Weights of a small transformer language model.
Size: width 256, vocabulary 512.
Architecture: RMSNorm before each block, rotary positions, untied embeddings.
Training: a variant of SOAP for these matrices, 317M tokens.
Each number is 128 + 24 x the weight over its row's rms, rounded and kept within 0 to 255. Layers, rows and columns count from 0. Numbers have three digits each. The size before them is the row's rms in percent of the matrix's.

# down: layer 3 MLP down (transposed), 704x256, rms 0.0504, rows 536-602, columns 192-255
# gate: layer 3 MLP gate, 704x256, rms 0.0507, rows 537-603, columns 192-255
# up: layer 3 MLP up, 704x256, rms 0.0502, rows 537-602, columns 192-255
down536 098:140166130113169129121124146142114140100111059102140115106099097146119131154149089108116118152134088161173151114098096128150153078134088148145127100146127137109121135098124128156123128100120110
gate537 099:140140170120118096121107100109096100140145158095134168142100144092180117122105147133119140141167103123134141128144127157109115140135127089150090134118167104104123149127159131112127116114074126
up537 096:145081140132069138153119113119115122124142127118117149181118112150156135105137154130156142113117098130152160129144111138088119126133156136140115145153158108124111123060151133080141125135123118
down537 101:156089106100139118158134124128148134135131121174106110153101135116103133138153129123152097167187088144128120136165089106105151115153112173115119174132124150111110123084126108132096107155162113
gate538 091:119114156135096123076145154121188110130138126160163159160147102144108162167143113104171132164145152093103117105100131118120155086114124129166132153088147136147135161160158099147094127107154091
up538 091:165151172079106164115148111151113120114120128119127080140091135123132111090080104159114113174125094163110077129130105106086123166094142113128124108087174125147152109108137110088115155135085174
down538 097:155148150097120125110116161087153117082153110154092125123160133160114155107100118125138172115127102142097130162183152140119145132156156137146143131116130133147132136126142135111156141171124160
gate539 096:152148104155107125145145158123127165082131141113140110132175126142132147144124130122154116122141124096106132131098159118123105089112098151104142164109108149149114120129127161089151111111146115
up539 101:158125135132134133115142135107132103083154126094147128121132135082097139126129104150156107129084105070082148116145103119154115142103094129125159147132157131169161124128135092100129137130162109
down539 102:160126148127144128117151126149112145136141150108130132109082113109145112142124079138128092112094146110078114136150148127148136139122111107096173164088137142133102103069130086127156137186099127
gate540 092:154164120082171093153107070107139137132139138101129083141151089135141130122145130133112123141129170154111114143125142155106111143135124166127121156152133154108133147162124107128126108138123137
up540 096:149184140182188139149129134093133099128116136110141148152164103131123132128133175145111145124137116169137102123109132120106125141141085087092148128117097153122085111124124119133133100133094126
down540 098:136142115160088141168144124105134098122109167109119120162122132087105118140140165152145139155133118108072147120154145135129147156129104089108159133131108135116108137128127136136128109146122168
gate541 103:125093124091109140125105165103138132118126127135108112176174120114154126062135092175084165149124145160126141135141104089118110177117120162174135093116154138186150150155142130119151121175141121
up541 102:147102163122134170169116114161148120128119127126133104155141162097154130120153171125104119114198139131115142126147109133090099084127198150124109104112114125102107104143123108152099135127120112
down541 100:144168116122103105116114062123138108125139143085103120116082154144126138159092069088158128113124110112126147130101134162145107137110165135122102147127152139145095137116166132144106131127115119
gate542 094:155158122128110123151142087107147108108105118158114128107164146151158092133111109086119160158127138133099119121126073132113134120097114133138126131116144123155113126111105109113150099094117151
up542 098:099121153111130157160161152098096122111180146112172148140125091115150150121182135131119093097111108147157143111135171118156105185100170132110110124112190145119140169108116138132111135144141112
down542 099:125077168118126151128145124136115143122170137127119112139127140133103133130096125167119105106143127091166089100112121110103155151106129157142102141139115129114138095143168142135118154110131125
gate543 099:140120154128168142132116168116124150125148135148117115114161110203139123134133136113149139111076113123109118154143132100098126126117130112124132151096137097142123185155142115140115130084162128
up543 099:141158138149116095116097099165095141129123127121122134097124110110115087142145083145187144123140104127158126142136162160118143138132056141140130157159128131134145095094086109142142123113152135
down543 101:134137132164146137170068153138085147187149151115092131147133137140143093127141119130143122099156095110134141162115089087137128111122141115166121141113126125070137117121132111083159126130171112
gate544 097:149107167115134115124095129172107138097122148166094123123124093121114151102137162158093155137128179114153125134119108170144141140130142133098153158095107099116110095108101159106111153096117164
up544 095:137143119087094112165124090079106140078143169141130141119103165119159116162125154109135110136065102108112137160143089115114137199129145096119119134106128176083099099148131116123142149118140072
down544 099:142128139089110115130154140109132116133109117141096116085191097106132141110113091093136135166118144153098147151128122180132132167121147148171159124126085136097090141070147124093130108113109107
gate545 094:100125113106149122123155140146120106131148101071131134119120103143145152113146112166141119137120101136122116132138119162141147148156102143092152107195124129094101179159105168153125105132125119
up545 093:112183160109121097128146150130122109110102139116099112122164129140085177124126073148171135071136109158168145140147070121121159067128171105138145158142110169126109116148111133112110102137148146
down545 098:124153110158128165157115146152136152118131099064192109110125152143141134095114112112130099093113098176122117108124148085185122153127147140134117106106167138169121177157163095138188089099119105
gate546 097:113114092189138127142145110134091100144144143143128134122103150140166141121162099107109142124155152078091074175136108158150116121121112131114121110133124117100171119138140160128114136141150169
up546 095:102112091130126158152106135132067142103161131141129148106157120127149127127155115095109157117123136161086100192143150141108073057166095158119096102096138145132170109138110139108135120115163142
down546 098:133107079148129122145132143150151150124119096156157139101139169111140138114142092087154104130136131110124139167138138170113125125167160145120093149092132071133152096131085144160151166119126123
gate547 105:116123129136129102097131147153111162144120160130131180148137141110100117127125106078135127158101136127139134097077137158090154142154102101101108131094143133135166077115105183094113111096112148
up547 101:135096129126133164121113111136147175111136113128095121143085118110135146110107136127100120122129175101125161109149121094148078141166077149110116167114094088120108135097158130112173146141147127
down547 104:122117133141089152131114093108180110111117151167133113157127146152154165111126114114142118121175138091110136146118088130100160125135121132110144119133073115138166191129105177148123121070113120
gate548 100:064149177169134125122154134118107164147138155159145116131135153103147140120150139086130128162121119145167146122167146065114141118093098098151114165100146123129117181101093134117110108094138102
up548 100:100117154093159106168126146112137136148110124129156134112118125160137093131100123090122133139122201125136142136135139132100089122085102147109109142140124183095124121148148106125127133134110121
down548 100:106100116110129140138155150123083178135124118179167123143132118085102132099104122105107104108121171104071122132146146125079082126141084142056107104098153105138121078114150140152127107122103112
gate549 107:093126098147140087119150201105123118102172089116131124150124115149148138184099103144145141146160132115139168162128152157142148118132084085107119089124139139088117157110119156121150118159152150
up549 105:144131116105118139121168092132101141127152139101121113142120138108126136132140111135121138091116127155113133091090138076102103133148131142107126173078157136145168141175123128109131113099114115
down549 096:107144125128119112111109080136124140145092130098092129109137131141134127153172085147092143126107119115159127147113168128141109130130104130162158112134160105110122115125140056132143131125132076
gate550 092:103154153123115171135118115134165125107106141129090150106109108127111149146094135155123145099074099138064122110139166140130148156154135102104145113104136097103082112125128078143156137106105135
up550 090:101174113106156152135125127142175127121121151102103167150119104087131097132103107157138146160065156074092142126151127127105133184122123091150091154141159115103140144102091090146133146110162159
down550 101:148124111105112113126106171151140130128083103145133126183107068101089107131153118114133165073099150097139109127109100119114116133147113071148117152118128123116162137129165126126093109117102076
gate551 088:134161155178160107151185142151112131108156148135124132159126146146143090159144139110126091130107087081125135143111098088163121135127130120153159147143105115134114099098101123120109143086134131
up551 093:139186152158138136131153137110142119117145119102148146135118140147179122134114172088159111125113125100102080160130101107145087137150096127156129134120116121140110111127108116100150123145116118
down551 091:136099130122094106055097135134136114091100083133078116140092127115124125116122123141120132110165169171143099139128118088161139140078115117085149161130129159124130098099086118117089128111152116
gate552 090:113150099111135116155133175148129117162132072076090166175104138173150175111148121162117111115162145133117139108182118115103149172121119127126099126128133091110120153074096104096110105145089138
up552 092:129122137128097120105149135145147173126115173163182116113139146087113091136063126146127143139133094144156081109068151110111135123090162117150105127100124148131118119158110103135137161101147086
down552 094:106176147180130175108154142098147165134142186077111124142114122183103086141072131112156099139124168141136127133116098090137118121112165139147118127161143112135106137116102096088149135089143127
gate553 096:112129127157143132183139131118147088101087116114092146149122158149121112110104089106128114144161106134141123125131115116083124097079100155107133094127138140102114127140117114115122149116125076
up553 096:143150123154140103134130154122122178141111129113110143105120146124167157144089122112124124110104118138137134127114149100114102119102125115131144152143105196130084127135116136112134103133140160
down553 099:114107131143134117136167120144149146107105123146113132125131154101126138127162143121090108093142168109087150128131123082104122135114147102125161170098132150155159101147150116156136081084102141
gate554 097:081158118145198071137121105108116129125115122130131130129110089123110104160146143136055136200132147146155122133134154125144102116149147110147135123139124100101146128156149103149100145168132127
up554 102:065101124097125174114162090172138066163114156092093101115156111108118141101150097116113103128121134161103146085138115130110156152134081137141124084183111115117093113137108156140175113140124117
down554 099:115157115103103147110102082126144088151138138159133103106105121154129095155150135103110106138107133123138163089106136122153177138162101082090150123107124127106172115132144133118134132120144127
gate555 094:150135144106122103141149142130136115110111102111142129088138064104147100123180129122109134137161112165148114165110118175122181119091141129166117088144168074109130160174130165121136133143153154
up555 101:162076113160131127122111141100161140140133132137128116155156097115113189137100151124125089109125136144168102179164154103168112138148140143103114159112143108140097104130157120118092132127161120
down555 105:159126122108143084094126132117119172154160138111103143151128136153140112123144111121147130164127158168142107091149113123119119118212154104126165121139112178115119160130105122097156129098182136
gate556 096:141142157120167121126090136165106141161102109124160089156105119134144128148118109152133143107133144105168133159143154134094182121141132118162182068100123110136105099120152130109149102096109131
up556 097:129152160100148137166095167141143073130062172105159118108118100180137137101135092127137094107146124150094140113128111143091127100095126083113111119119144137081143149169126066124154163118115098
down556 102:171099120105144177113153137132098104110150125141118102136125148131135106126127096119133126121110109118103091084132101139155153129135080146128149104126154119167114104114158110155133156106099134
gate557 100:163184127130148135094131112118112151117131136139121088155114151159096100106129138092134127146093110123166065131149103183108149081147125075130138108130105107132149139110085118154102107142100123
up557 104:114089162131143137108077104136093115148085121139113111103156095115103093154094180114105083110123111147158120099117117156091152109117159155132117118182095116109143157143129149155124123156145143
down557 104:106098124148132107108111166101128155111114119139131148102102135143116103137071144079142150107144158114143158135115155142088095117095110143102102112127154120110144136166130147169147123132132143
gate558 091:116128154117149138155142087170105114131130110126141132143140118082137105170194128122131097132129147122138184161098103151110114104133083141130161136146108136119180111126127119114151139117141140
up558 091:180164151122141126141142132069154094121142137123136126130184140088120122131185105155121122116120140132160134126096090099136137157123108180143149137085102152123109114118121164160157123083147134
down558 090:119078120157107106126166125153148166132110111145094103130133088088161161098123142164174141103123132170117145108138124116110081128087128144147169112172115133122123132116147118094104159132122141
gate559 096:079133140159138145123172138141109104108105142119106101154111170134154148131121140188116085115139128173120139126132121131159150135099153078143129089108142078104182132137118122129135129116089109
up559 096:107129141159145191147132136103115097095118066102098100174167133106113099121130123156107094107134147155154142090141093129145111131102161129081106112141124130145129083119091150107157096138121117
down559 097:147138097103074130127145109117133144129157139177104063113106102109130103135100098124143171107108128153136110136106141112093131147194110121119119127146146150113107125105122129088137155142112133
gate560 104:130110143143108104095125139142133103089130120122111154112151106151136147147133171106118109108169165122107113162125129138125136144170149136138111150121116150098127140150122116077094109141104101
up560 096:142110142115125148129102169135129172132104093140162123099113135089141139168113132131126143102165139156106073125155116153102126118179130138117178142161158149112099135127121121048089149144123108
down560 099:136093125109125124177123131160110107133129093135115132118131149125170152139106093143119170175136153127147109100151086179108145142122134136139140163131169118130106096071122153162107155151115132
gate561 094:101134117123078135120121116145099095118139134149136145130112119089140116101167135119119097114102142134098153121118125107149151121124130121130145135109098095076125117144130106124092140172173147
up561 096:139100115140167103143156144126104153166154138178107139115112149120160120157139089100118137176188121116118128170142123160093130132133158174119145142119140141146107091143091111116170166140147141
down561 099:147122133110141146161106115147113181152143093133187140140158105097124140102163196128065141113157125103089126138125114112150101112085166110129137128150143129115163108176112110170135121110095148
gate562 118:151150132119117084125103098122129173140168104112150135095106112151119107157141135129084156097163128137147138157101124089126130129129120165140190161101115135140127126150127139115094156140133072
up562 111:099135112134129163141163100137136109110133152129147114145086126153116146099129140116131153094133130099123133116093143107114155103153155129112118134101119107128130137124123091171148147142139165
down562 098:105115124120124117121133148114134128127111118109166136101153153131139109135112132125102133167159176147112137114172106150085120107157099140105139161167107098110098093134150158106118178097099121
gate563 109:153111079107112129111098107146122140110124101155160094135124148102152121132181138117147120102137168113116110119098074120119124144152138102104160133093168139106137127160157111125187110146096115
up563 105:106098117118129122135115169110113133129146089142159128087088125107121135128137130100137122129164139104149155116159129110147154125135117133111141103130122102094135148162151119108153169152128146
down563 098:113139107172135098147138067115173133132129143104123084112149149093101143122110172160134126104131112143120114145096114122115076147082119129124149130121112113170129118124126147168094127159111129
gate564 095:135139186140098096111156171116087127129100143126137130120122108130130151143133095150119122157131107141122154137136103148133146105147150095142124071151106087123117112121134137132176141139115136
up564 098:119145134102126150119137097135097116137112149143115130124146135104147146153143163075074150139119121132137138140157156151135149133106144188150153158113118113186103128124147183155133141142147145
down564 099:126155107173151120112129105160137130123147116114117086132107170158123153077091153111132120111103084117117138112131158116112120105103113126113141132138116166108118158109073093134076111101126190
gate565 107:136110131123130126128158137095112100172147109102103124092130101111142147140135137089104112157126169103117116125179178168177138125148137171103152097116129140217116143154095151154109120143117123
up565 106:125152131100134103187129116105138089119144137110110154121115122179148158106147099091112127078129088118095124117147161189156109142125106166100111127138131094148114116180105157114163106117095158
down565 101:103121112115123133068187141132114140147154129128101103119149112141151158131085111120111130166121166113128072105101117146157115100139123148133106150121111151176123102142117101140126089122142119
gate566 105:122145143102156138126109159111156154100149122147108105122158104107099145138155154110098119111095077151082115128130121122115108148164085129095095097122114119112144121150108107132108123162137124
up566 102:111147147119146110116148139123160151100176099132096127144125125117119121172161129100117095152121087115090105114115102099096118129136175153147105073091103164128121138139123123131156126153138099
down566 099:167082106092125140093107103116100171129106136120126108116111106190098146156123110095145126107122150109162180120111100147141151167160110171132170131145105119100116113102147165121112125109125124
gate567 101:131097103115149106177100149123158193083110098136125096090143141106142146088132128126118132147119154130119149129115137142084138134115085097087170122134110127130136137124143119094146135109142141
up567 102:111129105160155139084153119136110092144150139116151149139153109092113111156120107115146105117112106111131086086156089146111103120078137139142146141117112156114105109163121085111111121083127145
down567 105:163113120118134113076110112113142092129136125102063134128149143134132148108136121126130121156154119138126140144176106147114157124126100110078139116127094141144122109180106143104173127107101095
gate568 102:147134131101148138118149155149130081125154122128131099130088160090144123091119156123163129170101119122105122141155143109129124129128125173122117154069157137104101161144150124109130113142140180
up568 109:150118066133103104105123083139117155089124152127117088172142087120138142127134098152120093109144078141147147107152140097145071096110158133102164133166103133103102164126085105122119127124164113
down568 101:146156114131129166103142111107149129176114185068131115149142101156119100158081133116153123102130129140110134129081105100129135136098144093152102110133128169110173108151134132147117128150092160
gate569 103:099143100128197092158113127135150093135100129121148139121105108147087119142135128176139110091076111173079149122095103121110112119123119103115077139093115086119121183101104121124123142129130155
up569 099:145089147141151131104123104101172138090118160125118110097141132131128146091132133107162123176154139167103156136143137122155105149151095163121089113149128088157082134149126145075156051110151162
down569 100:114131150137145131179136110092126108136151141103115085109133147118118135144075110139127129176124098154135131058138122114144123105133103090132124136104118114107132119151131095151166116131148147
gate570 095:079112149147113127122128134119123131133122165129142093102107108126143109110137115107135136144152117179119121123138118132146118168159135101128097136112133156129128112152153139116115085140090098
up570 102:086134112141143156096141139131128118126155140127154131125094173116083099127115110137166128164116090113146178089118170124156109111119172087137140148155112131115096133162113115087117072147075130
down570 099:082160150111167142154085111160107123126148094130115154103129169137108084138125107154116105117137126132142123129126119136161137089090131136124156148177119096148115130144126104089126099123125092
gate571 105:119095095158159170161145114147131105145112172132153112152126119101122113143141112088131131091182156086143161138101124096136090132155160097100093098146128119103128172077149164108136145118153123
up571 104:092125106117127110113111113100127138085140086151068134098142117148140144093118137185117135116118131114130125123147157110110161165151079095110117103143135104140159136146121090143140129141130133
down571 100:165125145147146079141125105157091132140138160151116170116127111136148128073091151162096112127142107131179082149126146107132112120101103153098145087121178118117111140146117114108167147145149093
gate572 107:127074133133096170100154138121163074096126150136135113157140151131116105165134201159114099143151116138127141130120133110143127169133101099144136115106112142168088133098126122100122099108102122
up572 101:126140099142103087159144157151141119115079132133152068113109094110149161153108168128093136106115143116155114089082149159172144165141116136127121130080154102178109111151109143102126089127135135
down572 106:109140159145134108110141135125091162125149149162133122139122148166108190076152129082119117113155160127185096128122104128078143149145102094097123142146116115122166139151120098153158086089120146
gate573 093:109147139164150178136155117163120099156147106119132154140090152115102107118187141163133111130165157167130131141114128154133173097134143146118171098123103093101131141127131101179173101135161156
up573 097:123114152105145107096152157126138123109144145123135120083107097152112137151064142150081120133151127127108141093126149155162095124115134144126092114117129110129087129140134115096066108117133111
down573 101:127117099121123172124094117142143145131114149133120154129148143161138111130041146139086155130159105125168137130141140151111163134126139155130129108084139134148136159125103154122164108130164138
gate574 105:085166095123102165129126086177130158108123124103134147136101125124127091138154133106138147087109137121069128122071120149133143165111114090113150137138108101090129096098161143110117114107141160
up574 103:112156167105107113114090095131130111132114122145088174130088105119075123156152119113115130092103129147094152119111121132130099133118154154146138126119133123103123142097130144127133097114156116
down574 103:138113147133106102088144161143106106113129131136111157140125156112138107154084090099110090137115119153123080142113122070122124175116126175106148121144131105084122139135153119119105117167157149
gate575 101:134117128123127123124150142128121142154108128087134113142142113152138159155075161167106121143146138119118113119123083105137119131145110113142152113131150156106153156154103178124135113142128143
up575 105:110156110120114101100097119140141085093130148129156178110142130165098146129143141125118107150144172103129145118158118162100093101093104156122121079148135141129164131134130089139119138069126157
down575 103:145106137134153123133098127104143108075138126117144177131165123142112113136132136161144151146088149123083148112113120128093153111110087117100100120128119154096117144113147131118129154146136114
gate576 097:128179127137125082104134140104156116135103128182127149128157100123204091114105148129152120127117140110136124140093139149105125138138117173152142092161127134123146120129125132148145107153120089
up576 099:127112134100135167156126121164115059148102119127108112136150104131119109097107140144115093147134151141145177113144141167153117139122120123164112155118149166124123118126129118138088092167117120
down576 097:185087156130112131159111146111153118151112153123089127121113090131162142148117125115141098115153108100157116130104100102183106153105143125102142113117117148125104126113123114149074168169133100
gate577 105:192145095102116112144149090116125119101159138132122106141141155123148139174094149172137089102129088123132149153136101129084144143133157131168163105137168094113143100124107068123117105115115067
up577 102:115170166130141098128113163125139166103144144115111116114093163094170096170144139141133099125115093177108132114145131136126143136126109115113121153129175086150124116093116124123111137150149114
down577 099:115126132131138179150151119120104136115103122123127120091097116096130106109144168124150133082154150185157131098134124094126109123113151177119096185117094125129152163150156099124126138155145131
gate578 106:092098079176086116109104129148132107115108097194165128107118110086118103118116134106113138114122135123102125094161078120100122109124094140128124100115083147108109147143123168097173157088080148
up578 106:145120143152088127146121140146111103089121093161181126141162081091151114131142149141119131136135096100109117119115101143125133143141144127144178107123099102113160116179139091115156131116144101
down578 108:114143137138133143140162118137120121129111119099122142132163142158118139109135122152092117154101151141171115129134107128179110149124112127191153128121129118133107152099112049126150151124128125
gate579 105:081108176134142144143117139162093151122134210130151139137148121110117114103097138139119139122138158125156149130135177129167127161103130147138106100126140149114155146111106167124142130104110095
up579 100:116182176134184172145142103110115139100143151129115136145168090114172083125154080092174138118117125140131115118143105137184148122102135097142158132138090113132131157089125125122099150135101120
down579 098:139135116099098099148120127131143100129145122166170133137157129111079118140094107128119123083125125117131117140081131130101136156135106172143132137151109098079094122157100131100145095138100118
gate580 095:103139145046099144124115083137100158093122120121102100088069136124143152152130130150118164146161156119135124134109141162140134105122122114143060160155145128154108166143136174125120131118108084
up580 095:118116106081156119106107108137172138157131140165119108096145111142152171125125143153158104101089113125133084112106129145150126093141100138124145130120135078119163104147097108097127102148095050
down580 097:110128132148154139147150155177115101148146101125117136133102069141137143122126107083154133168129145148121119138099134113124141087158110148140140131112149105138127112170112096160142138116057106
gate581 105:136130134148148124087130148111144162084157116083154082143074129160090158142122126100144135098127090136153112167105145130148157128161136109190112145124110130180152138135098188157092145128114141
up581 105:140127151104123144102133142090140131136167130110105111097113176130120092118077094121099090145119103156181074074110098133126135141136120106117103152139136093114175094122122129151133101130116168
down581 104:120137107108115114094156093127130143133137099147117158099147083159122165123137126084126133123124162136155158161119112106132128105113124143137090118143099102117116125092142131128154122098138155
gate582 097:085138128114155094144112131139141186158178155125140048116091130106136110173151093161133146125075133150110118123163086146127095154121109106094125117102109076121128159116112132123148130143119149
up582 097:140106209141123150120114143105120112139114121104127097125113187139141175191118139149116128157114119076127096089139164153111131115164150119116118116137135116111081114112134131105160173106140152
down582 095:148113087123110139105118154145088096134130051108127139135124133148120155151145124068153118105125103151120090178111111140159116113135089109133182134166155140160124151141091165154151099123133134
gate583 105:163099147120150129078136132090124136125090158117136080101134118116157134125098158098165140107127113130119088113113132114128133136143102127128138170143168129137151138063134153085119125106136118
up583 104:135133136121117133119137144130152163087097125119100136139127125110119157157149149128185155153099117152143100142092131110098114202167096168118172173113119149141100133116134099128134129152118136
down583 107:124143126079134100146130116156110126096118152161138099104153106153112118161116129146139087106140125130111116168136110113164103095151106120115142159142122128144146086162106122140116150105092165
gate584 102:142108131132171139101139100140136103139147150126124150108123151119152115154086155135163092137158100135134149106146100123182118120162177108149133144131083096107156088074106132125129151111072131
up584 103:119145101152133088077110119126171103142172164155111161118113141098133119146130164157126125137139104148140107137132154126132103119131126121146104111125129136090144138074156139084154146113073164
down584 101:130114130131107132064139203136122143079123137203137158106104125108174166122125101104137108153139142116148085157154128135122175128112118209074117124149119147114103130138157115097128109154136140
gate585 100:142101174144125128070144122071163099162127140116121136086182124174120138119147131109084132135132138158136126142124114148134136142122137091177170141119125116140133133148098116147124110125155162
up585 098:161071137153130106083126075118074078138133117109123107154158103137167137163109124101174150132116136103131142122155153153121113100103110148151143101149146163118148151127125123121139146136131138
down585 100:131121122116128127140127123124159108168123118173103105143113098157116133153134138134107116126163151123135138123088143096112153128121115103134132132117145106098161154163178115113119126142130129
gate586 104:131137132119109155117162122086141154156097125045081133113153118100138113163097166116102150123083139123121138139107146136122125116155147133177147125099127117155129137136146174150117118137128109
up586 098:112089128145106104080093099152113149132150108177175110138133163161129143127080120114144154154107167134121119180100101115139095072095152123117116109139125134102102115164136112128129107167158097
down586 105:152107123134141112120124101120138129146159140150131136122116142169156132191165119135129118134111120104131122128071123122130107097143131068102105077101176136117087158127115173107119105161191112
gate587 096:118108136159139111119129121125146136167100153125155162118096130122116123140154088110108152145148176155104155141128144134152158064134146118183132140132152136133166126175125127099133137144157093
up587 097:140128123074151132164117147103156097149145113137111129102059112165136075105163173136102160175122147147106141134114073101166140117105190137113143081138110117140130114162126108130123107100140121
down587 103:145136067105148136145141135129097124099151130161101111094164148181126106113133155133101110145106178132100138142064108108158141078115145117120129128124114134148133131171140149116141138103109089
gate588 109:121130200137122138149130121146164139121080135096112055106168166121140137133105120076098119157115122121149164121130158115116113139105115125108177168114175113120136129125121124167137119114152145
up588 105:119159187136131114186124147107138134133103136112137132095121179127132107144116094093151139133166074122112133136130165124094069122126117106107144176110096105177142123136149146170127129113127101
down588 106:116074118128144164147171122149113146082127107106129078101120157096112145128119084082125153138131143133123090129143111121106091118128182122112146105105131066172153132111125138135136164112144133
gate589 101:108138123064151150143123110141074103144101159100145092173090118122123114126126093168145105129135156105129120104098160148135095110143124129128146148154160099091175098139113147132118092165146140
up589 093:112138146111114169152163130122138112143073127093095121158144093136150103114159139157100139161085136093093154140076102135142102123135118121136128093154154159140150119171173093176125091130142122
down589 096:161146145075109126172103176131170154166089142131118104140155115117122149110116152137097113112147155109103140118149130112087150170138170120134153095112158142068117162100095120131123123136132120
gate590 101:130160113133123131113109103091107134109138152121139096178132177117120116112137104095170136157140186137102126142104173147128097164118107134155130117119138125179100132103147123155102129182143127
up590 093:107110141162124138158125121151112111081058109141094120119110154140128138142134115101099121087143139137083084104119150140170169138126122117102118135143138091147108120149111144140088152103120153
down590 100:128140152140168109116128121108166144142139161088134103131120100085141099102142147141125077160125090139140106122091114154163102171099147138132103143108138122136126153132136148103126144113092152
gate591 104:156158143172116158110129127091152078088143101134129110160154125131104126129129156091109104146099145132100146130132127146127114117120146118109125145108151114124093169095116118129111162141119173
up591 103:152115145106103128173156112127173159181164141089123121130122134150126096153135173107145151083148118125130123103167168110126156125109158104135101168104141108114122164092127166098120156118164146
down591 104:112134064144143140113111155133129128125121161130082148104153077134127101131136170141131087159170138124139140127086090144131141092089124106110124101114142134090141128103145113139113116135145157
gate592 102:138159124089095099140117150127178141101128149112122126175150115133134097097119117187076072136141163089139132107089109143113125154142110143103111119162129133148101135108068063094101128096138123
up592 101:133119122123130159132124102123112131153134166111144168105121106123116129121126153149133129141109131118164129145143116158176141128152120119127123104100134102153181129113132114084100097076123147
down592 103:101116168059114133119115130135090162135104137128116149150109149136157117129150154116101129144120124161088143143095140155123122126131157159110111121138110144146145163106134161131085123113095154
gate593 101:141151104144097125094116143102177128143160108121097117124155150148159153124131136132125159145151165096128127110103134124117145163140160108142172179122122138133174062128126100139137133108190107
up593 095:152156118125147154164167127110099142139108110158107099091112099120134052131164147127133087126109120125116116109133137173097124124131128125112117118143114114095120176122105112050122144101154140
down593 098:125158161132116139131160157096150120126122163139124087156140107070154168085148156125128161139141134142106097125100162122117128167093107103121176103100139126141159106173105087121141150073151072
gate594 090:101139131098111104099179122121112118131152133125120147158093096122154155124141132152115108095099151148123108118176176130142113141161100116068146169129092126135092135133154117103148133133168162
up594 091:141170152135146115161157135116136093149143128176134096089127157126111095154137104149129117150140098122111127150160133129173139093094107154159171155143124105129097121113124151141127154051127105
down594 092:083117124103137114117109134121113166147112107086114134120155145174118114129169129092121103114113142162153153143180109173120118107141158108135135121168124174140134141135075131141132158142148131
gate595 098:178133108126120115159118133122128147155125097160145118115153134118173168108143125150147175121118110139110093138089132125109091105173099113116115120133139099118116161147121142152135132158137116
up595 103:124125123172132102131126129144106150100152142101140161125145131165116110153116123097141092159108140112131118115170130101140166154116121126174150135134098141170168095126137109125134100151084153
down595 097:075097138128111104139184139131189110131136133137121092077153129133142121132103138082095158147132140122134133091137180107132134102156128140060125140144138084113082138122139111092097183128123157
gate596 104:162180179145122145135125111125119101122140134075121130094117095103085137137163161158117111088147153100137163153073126139140084130151124171140136153117107102121114155129186128101116096090149140
up596 104:153140147169176136163156160158083108139150121124127139123090100128173137121099141100141121125087161121112126103140161077165127132162102170136169138141114163148095157172132144116105144104139143
down596 103:144160062122138114164133105184165107136140148072117119131107130141105094138151082153168135125133149091119108112110124125157077112105108052154155129165134140137127135149107175106140159131163150
gate597 096:101135088102168162114159138121155127132112125132094155128148072157147125144078103153106133131116158154122139090168121152117116145163129150120172112119104111099146146130145137158103130105134122
up597 096:111087095139145167146187137147104122133163141112168114108093088138121175147086166143135109122119123105145154149066123137125132165158149149129130146111129176128184140121154117153124098146124089
down597 103:105109105061084116151128133136138129111144061143143102096105138172164110160105123128136092136127137138174081146129143123128148153164163104133166134100171164122138151137135122125128123154086115
gate598 105:126113110110078141129117135068150130131173104102141125117091142140093121151118153134109153104150130168103113129095109087137129160143130105105187150126113135115048147103127157120132108143167107
up598 103:115119149148115122164108103147142159138128100116113133116124084085080100099123098065117087156107096102133118149114158105172136119089106132109175136109171131113148106131112177097163123153122164
down598 100:153125171170152117138128156193147146185126099146095124152124112180158140141146081084156072149095142083162095164100136125096141125120134091140113117130158145116141098113125185145139146108114135
gate599 100:100127134172090097113168121145085099157101111116093144172098135151109154133118187124166094111165102183135142104158130121100160116120133083124085121157145140130148133141128129121121120138110092
up599 101:131195158150139136139154164126142104131102103150138163136125106134129134100134122181120149065124142116099079126177099139121138129097128125110166155139110136093133136092113132158127162138085138
down599 099:162183145173150142126154078118129129133179105101123127114088088162111142148097138158129092116073105141149135111160112101080120126100112134142130137122111139142120162086112122123152099127104150
gate600 110:113144158094146136143186149149115121113108144128139112155095100141122092140101166142154127108121178087150130088142125097112156137089124133136072091149120172146137154133120103130118118121100128
up600 101:168117115144131119138139093114093161143150149124167150071130135093141154137118115108095162170155083094098115112149131116159102106134117124126126152124092097137093095114167150110098132118142134
down600 108:129162137144127154101134149123139115138113128115130130112143172129131155118127121097120147149101175134122108094101124178117101162135142151144111124115093131112157114117126129143092115115111087
gate601 099:105130095153104115135105156153096114125127113145097059149113137091148146125166142109157125123105142163144116138146141145108173108105089107132101151098102152125083150138137139133140126096141154
up601 099:115157138149103106158135156114141112102129129129107142122147142164144161155131138121148142133172161099131114123138123119121125115129101095124154147136115141144071151130131137094143121138146147
down601 099:093147140155114156104162111119140129145136131083184116154120108139143119142138133107148139103119115126144118140096166151151149131140131145083106162129094117151137129167143092131146162106123096
gate602 099:162148139109158100119114092158098141142129156123144101135095153101131119163134079134155135071152135150114116121064112112126127088175096143172140123129124155126111100121131136100124121132134137
up602 103:128094127112176165163171117128105089096100200100148075114081151143116104159151104160119138087140132134122134123126097147153111102112098102123191103124123119097141114135143167099125131136114176
down602 102:089105158167119125153175161129118115155162104139130065162128122132112176134134135119128146156125127169087139091151139131172143155080159149128136168164117151138125116142120148122131139147134136
gate603 099:119155109114129157141157145156116138154092111105124135104113111150167104146128100093124122116118113136072174139123176081127123137142124096127158132113125131132142119088153144072151152147154134